Part of a small language model's weights: 15 layers, attention and MLP in parallel.
Each number is 128 + 24 x the weight over its row's rms, rounded and kept within 0 to 255. Layers, rows and columns count from 0. Numbers have three digits each. The size before them is the row's rms in percent of the matrix's.

# layer 8 MLP down (transposed), 384x96, rms 0.127, rows 81-114, columns 0-95
101:123125143123136133135136126126150175082193120153135120126105124115100128157140142135130092125130156160069120117106169129141088129090124106097150086130106144107128110118128149173146097155104107147146127120126142124058117097087146132148102138162148141123110152161178135159113133113121164133
100:129108134172117112122150162134154107103179116143175130122109080141129104097143152136117141142102093160127064143136118134145130118162124111152124087098178113128120135117076142144145133156109103140106138127114123088139131114102115150106160111174121141119157142146149176132068111114098133118
098:099106175093141107111118184117143121109144091155127141106157127128086109110115123160122171132108149175105166140169137112164118135142126130146167097132143105129153153124083108120151122133103107101116128096184136151119136146114110145137133114129156140105080116163124087124098100120151170146
088:131100134108144155132121155108129108130132107141143108102104089141164096155114099149164131107102083160130123171152126142149094141120169156129144137125106104125146141131107109136128127080162130157114099146113134157100123099127133081189142106107125167137114160078136158156126167071120134119
099:113149123109110141136099146146146117120141109121113114171114123094125130116170112125125142178142117144113114147115134155130191113090146134122157106140120126133135139126145136190112109127105086179143126138097134120103159119141134100109160116105108139100120142228133086132097098095147127132
082:111133086165125142108139130096117109141140094132133095131115158134103196105107137121094138156089161141114115128084099131131081079145121142097141149122145156132162101121107198113152142180132121095142113135144137143145104124120103117134116129143097125140160153115141143130164176149125101108
121:096157102138135130151119108140177135126112151175190175117073136151136148124109154155121105163123151155146126158131132119120121121139095132157122120107143130128132118111105151070111107115118125106087091069165136144117103159125145132135170140116108121111115120120129136104075129116177142152
092:153120111130128113108135147102133108134052142126110109106124171168102130176099120140139139142117140116130154114139159109130073124087088146168180111114146135143158138095112115152136144135128121151167125086149148168119133157116128097124124121181116114125104103145164093161106113106120139102
091:142099101115108122142112113156134134124119095125108101073130126113143144191122124124097110161161132123130120178101155146115112155144113146192091122144116125108114131145150148143139153089125111146153132148113128156105096105145146132161117104106110139148111098120135102130097219160136108143
103:110133157112115138149099168160163128106112138107098098107138078147132118110135132106160120132121158149116135128130146137075117101143123147116126120138106104110123191149112120088118100132143150138121137120125144118138085137118094104165175130140095119130125216138131187148161099110108134129
102:103136153162161115122092142097081125133138130108134148111129191182137164185101149136130156151110124133116142118110089135128134150176135106128126108152109111130131138151119140123110095097113168117109106112150156091102102104127136191103142101157124133162118093129153106102116114105162115136
098:123101130154170137141149100151147117114120121117152100160129111130120138149133154109113116141127140099118068048137137150158144113155108144133107146138101129122087135120130115101116116136145115135153143103142123126206106145163099097130152138144153063129166143122124101159121173091139144136
091:156083132133103103156158110188108094144107100170079141136144157103133112176129137123150120113173175135109121131090137125089118120175136121135107101098115115102125095126118130114136103092097107136133115121109154115135142147142170129133098118152144133174130140109111144133162131156145076152
092:112108113120073124130137097173134182145136138120098152129137119158156127146150114084122060136147096120125138177118144124139096105122099116138125088122158154120147148130089115130115136158107123125148130142134182124101161121108128109098136117106168126127129105113134191111109187145115149109
109:110133133154140142151168118152172138100150172176127125105094105121138125110148121129100111108150130140083102145105142086111115112153110155097143106158145118149116098159161160149094117168112099114108075116153118126087128139120121127160123100133121172124138117170128169095115108086151155129
112:145143167078124104104116125103118125154128147136100095143131117130127107104130135103108072161128162150105173145141094128195133141140109111109158089108135120123133161137112090137115169109162140138116152108123116110165172158129151154132106158080125138071116141136128143121120115162138104096
096:158109146133131136118182149109110174129156097099104144134121134096128118151128125093125144107144145102128103183114094125099118124095121139123091121133093114153150137127172122212151133124139083130137158124140163132114105078107132133142127172187114148106139124129105122083129116116134112132
118:128147137125127182166111141072132124116102107131158129100104116133134105079135121171110140133123099130150104136123150145160151049169160154145149132111120145144119132087149158134128116116105138179123117110130135110113128126155132128156111123132106131107137128124116129125169093167096200104
124:140079158156152120129098119132152097102128161155092137158127148109155121135120141142130124144143141129143069156135136156100129161096149122108150128098092146098154120118107125106121077149123103133153107119118088144148099124155172111139126137190160079112128125103125121074130131120139167166
080:147098186139102124136159111126159112152127110139113105083127180080146109132101151136120121149079143133107118094114071135153139146175134178150096108132099134118100112136125146150111134112159151093113128175125137098134123130112115143133119178138150128133096120118098108128166124179141121120
095:144136129124172168137104135142129113086125119096143152148150184092112135151110111145110107148085101117100155131121138116131146128134139100135161121143122049113106136152106155149149074146115164118126101108087155111130166114134116115154154132166112143140104093123179133130100123148154158145
104:108111163141115129148140142126149107105148127087113096108116083118089143109143115129091114093125095144120166181091146139139073094137127081116147124156138106125126172137097141106152102129135132145137134169145180084132143104086138134126166125137150160168152152127150147126174118133130120137
094:164089137111106126089148180167115125115102138161123109137131158119102139137129149144135164134117141130145084132151125119151146146155114126081126104116168140154077190112177155112090141100099118130109127124120132097126121131168143098095099137116100090178087118125108149110145146129132131118
109:160128149150131088151162152155134109102090110133131121158156092087101111105125131146144110142112137098129118118144177129122156140105135114101196140109100105122148110123151140138136142129108135121103103125106088139125135111184125085133110146139130103184103121111134080106154136185146149165
092:131115133187163147154130141107139084091142097105156111110121132118173138070120132114100114131108152114144105111122110127106122092178126172096160121151145097148108127158127157148170096141108138117118098106146133128133096113142105075152152136130085091145134156127131138140123139139134153178
101:107092139113089086179102103136138117143126105137093116175193142105157119155128134172140101139156143143104129146166134160154188116109123092128139137131144115129118130121121137105144130070125123123150130071105128138114131137137133146122095110082182147125110151104113135133110129134153140092
096:123147160199125133136128149154130094149153141117101157148122164064089151105148138165144103137146128126110106142132149165062091129117105129135104159134135150138100128108085123124132112123104143123147137113142136105142147129122081097129130125122126087130108139149173123070114114125163138166
095:162117111155139157130182133134178102130130110105092152145129105092136125146128144068143067126145098119147116095081092164136127108149137168135128129127138146153157133116118138149154148111115117111087116128155123086120134098142094110129159133132152080125138134163129113113191103151142127125
104:160120158101139167110130113144095115146145132160167142121151135136142100092174141080107100115158101143175119104155122129125129135110134151091102133170149115111135121143155103122089072121186173121149136114085152120178099090132120130112121096120117124133101112135160109112152123116112112137
104:134121083143114120136134102118121186119116192145119135115140163155146124180101163123088113129139156131116168115120121147121127113139121123166129091075111133130149122082159090134144121148145148105112106093121107160082128116177165124127132176130121155159123106124102081113115132122118108133
109:118159096114121091144118110126131114156176144125076137148115173141110131108099165139107101130151113131117147166132114094098130101175100118102128143110105132163136173144145122145106131105093094140151151140080121122135124123062137155174115092158140114132141104149171163112103140126133134142
107:133113154137131130121133078125181140100147114114137121151147111113114077115117112128083153145124177154100159177147152137107110103105127098109111085117110161101141139082134107123142127098154088104130132109110174132146168121144157107177132128163101160135164118145127136099155125097133105134
097:120158122128125094122127132140181143165135110152133130118138133166090131172117102132144131092115062147124144156172139086113097114081152128187149107121105170178135114143135122138104128146088108095150118143122123170115115150131131116120124146138148153152085132122091117135104112106094102125
092:152134160148112124114145143124126148131130132082139123093144109145134146149107109132164118123091087090138125160086141107072125101125132135183131133124106140135132131140098093162113173125097146149167092180145150168107149118146127122114106133117149125190131157095084101125100110125109100129
# layer 8 MLP up, 384x96, rms 0.144, rows 82-115, columns 0-95
095:115158076121138158107149138136130166133150148139123124127116142177127132129150191139116151113142132065169142116126163134171109123106136142120092148104110130120125101075082168091139141123109156117118123119105155119142144129095137121087115126160115129123104141125089149132182150103152122085
104:169158108100150130128131115105149123089166116140111115150134128151086110139108155107137136121146117106108132072126157118144091106146142156126074111124163156108122079091175110113147135123107108122081107184131137121142136185111159121085127137128106148128131147096092116112147137158143104118
084:135146097119116125135120132120131105139109163149120111124120139170121150114107134093089129106129133113134166081103095143093129103151135110135100158142099131172156172140134097114088131145095171085161179115096118131175118133113110163120124153169144093108145164120122119167116157126117102090
104:108148117093101138141171131128094121153178165180133128130146128119154143121137112153108172119144178076160132079149160135137139162120113147141122117100118128092137097121114138106128138115132143121091131130152126133155127132076127114143127136115157152130125097109088121124118184076074117150
077:147135141137100138094140121178119133135116123113126155085109110161156055168128107131162126120147112133101144139166162112167128149131155107157120144135108115137082122126104097089139144131099147138075156136162092121111163106131176152137118132126149113110108107122126090150096084140142150140
111:154149127116115142145100145110156134114150115149138077127129101127106087164164175121155160116129116094115166090114174117125139133156146113116103134096124146117151088146143091095122177129145112159140163102071119095155149135138156133100128101152151078153147126118107125096144141095115123128
091:163144151142093145096072128112100113104131131132131145106157138144147151162090121142130159099110159160103167150124110165101148130176122123119132124123134102102082136144134103163139117119182132084147141181104086116120124133142119102168112130154169143123097152138096096101124128136117144100
088:134109146145146091129159140149084097147108146164100143136136110113145147095192125136052143099113138116137138129154129126093166148140150110114163157133112138158122102120156150112095087167135138137114180142098122110129121177119117144112137104097164129108138119122138144095145126116087154149
102:113152123146116157091182117128116139140160160132158146103161107142141124139189144146131148096123084091144129136116167111173154124117150153108135104169135117134151091081121083089114113103175131109116114127098129104118129121103133133073098172132137099139141103145127138103151131109126102116
103:185136145084120110113120151122161128118105145194110133117142059109110086134130154104156159107163141155113108104152173134128136150103129133131098146141137157108103116106206105125107146116129102118143108146097129128131117163106112112123149137142090159119132140143134105111153138106145098128
099:142166131116144134138163151081155145140150127127129172099126080159121129165179149140143144125151117132133118101135147127143139127112139107095157107107120154117154121122138150079132113084128086138096123087141095112136106128078142128083135123125134129097119162085076178127161146118146127094
093:105116086119158123079135132128080131099122150115138113087131154127145109136116159117074170154150089133111146147135079128106152103147147159161139130124172123152122114159097134135105120133143173155134152167144087135162139140140138120125092107141165120092123098144141103147130132088092166125
096:143171139126130141153132160081117103115131155155140139111193143121113136126094134165145169097104163140120112077136125139162132108166163139153065143134123120106136156136105092110095127105107142128113142132118099146138103134151134147125119143125122095136100163078142065123118115120144093118
100:141141117131095113109100126105123159118140127143115137116108112140146133137130119128112095126163123099093134095153136137126127137101108153138073099101113145159086093120183092168151127151177136100129153192139129126146113148099185127140112129129114139096159153165065139112128161121112126146
104:159149103140133135097117098136112136126167131160166166126154106163123081126110131148102145133120125106110131133110152121109147147111091106149123135070144106090098084155152105114108132131148169080115139135117106132115190141086141142087161083128167136123123106133112132082146130140120158137
097:134121092098141113143097112112132105170151124140148105121124135142123127147167151117092123120140125180142132121138147129126152105134114109110115096124188164101126093089130107070127179126131148106092117110106123139152134133173153110099127114121081137120127133122150152129178196099151143096
109:168170099097128097098134116139116143131169140172140136095136116145152073176115129118128145160148152103082175121118142133183138114126075113150117122098107095128106110152122112146113150105120161156098104136114101147131173137120134117117167152119131129107155123128111113107115124139075098127
108:158166090087118134155092128113057135112148140126114108132174104149105119149114131136096127134138159111128181107155093148132144156185086132150127133113117139113092138141103114103134142147121139109123112127128074140163147125168168111130124103112163111120161126102102110152112146114121106169
091:152111071140113146136132176088099129137142187118117155128137095165107135161139143148121165100150100127145117090164139124104154118146165096105116135123144140154124136127118098118123130117105118131110126081108133066135168108154146140091108123162100114153146128140156138155120158076119163131
094:125154133089131164119114183125109131104122164142149132124137073148129094124124148151178151067123116086125123076121124164120131119151144142136110134110120119136115152118182094134108154131149119108109140120128076137148156110136154105087124117113177108162124143089146110126122179129132148108
105:109126152128113126091109136132141121123133167176115122121138143149153116110135139111137192128133121116087125103130183154129099136155082143121122155074167120093162115150143098117138128145139189068116145119115157125152133182124124146126115154141121153127129109108120139082138138109153117081
090:154126119134148105114132126151127115115134102147116107100126142141123147157097113110121134105150141087078128118117154133092090136139124137151136107118133126167155157131142136157119174112138164129129139141151078150126116136126189133129129133170162118127143089123159082052089170102080117105
114:160123163126114120117139146116077149145105167125096152118213112159120130150122160136143166136118155112120124092131116167125133170145149098142091091094093083109114111136129132095108145140155138106108146108120090139127156143132129131125150171138135128080120142114110112151175088128132114135
096:131128093115132095153148122083110127183173148148138143104128149171088163116118145094146168137115103130113139130113120127116112157133110139116109121082113145118123114156108113145128126132124134130135113108127126086144186184161138107101119099135109148123157095114153141102140174133124140049
105:153180085111114140134153128114146164122197132141115095139118136179142129140106152075134124109146155105103151080130146125125101146151090153147124133075118130115158121135124091152108114126121146125140112140123095151109153156084155105157168118132103115154159119107093118145138108128138103090
110:159179059119121103130121119090143138108165142132153145146133118150154144110150133133096144105129114129112137112193148142091157127183148133115142152111136111100129094143151111136148121148130149108137095151069127112114147156122133133124136104170094076100125121113113152150162138091153142145
099:182113071092111084108094132092157110099163164125128121126152099152120130150111143121094169121165108105104141125189151129136122136144114098118111096106084151128099124158150116128146131127116143150153141157122147100115121111152154150107128139115112132157151112143119134175096176094115118135
108:113144155094139102105151125119125097128109117140105152120143118110116116149154141124123105152155142132091123109113153166121118147112174129106145170102156126127109077115129126078112130175169159092135160133083169122174150129099117110131108154146087128107141144151119145125194145091101131111
101:116115117096149142161079143116101132165114187135139167095189150137129161127162142102139113112138139142119131105117149145131131138131156123144108135117135086147134163158102124142112130124120159122087144190114093120133134112113077106135080126187127113090117156145145129111116119090112128108
110:154137096135117111138148066125093146135121149150107164143130091139154142146162132125088158110136118130136156146129113144108162139138119086087100131118116149129139124145131125112152146126180107101130158132097081117165072106154114131139133137127153133084143085151128122070085165107154119116
106:144168104113128117132111091093105124105137158152141141157166085165089129112127145118108147101127152131136140075119151111112164168150097133129107152078096149115108122134171139134118159142135111137122126129117074150113134126110141158103160118150065134162140128112149099140124123108131124064
098:103123139085089130119089123117115148070154147142125146087171100143116128126131127108152136139123091145150164105104127116090175160151155141120102140117125087145103145177149091156087160143167117136122136175121123148144142171121155123091123146116160125109143136126099121130102131166115098140
100:095141081124132103131103165107140113151137176111125165111122143167140139134117139139066132137131082104147151135111119153111172111130119089120134137119122143146166137116146126135116140153082149152094118172114130131159126152139152155057107126153153100118144090102097111119123145154119113080
119:165099109107093134085143131135107154109110095143135173130133135117158120173137097083133096119169111112118129124156159141147119131130138122073149121134124085179130106177106119108112162179169103130104127182106141105119115116106166140118111117141145115123169133140083155111132115132129120129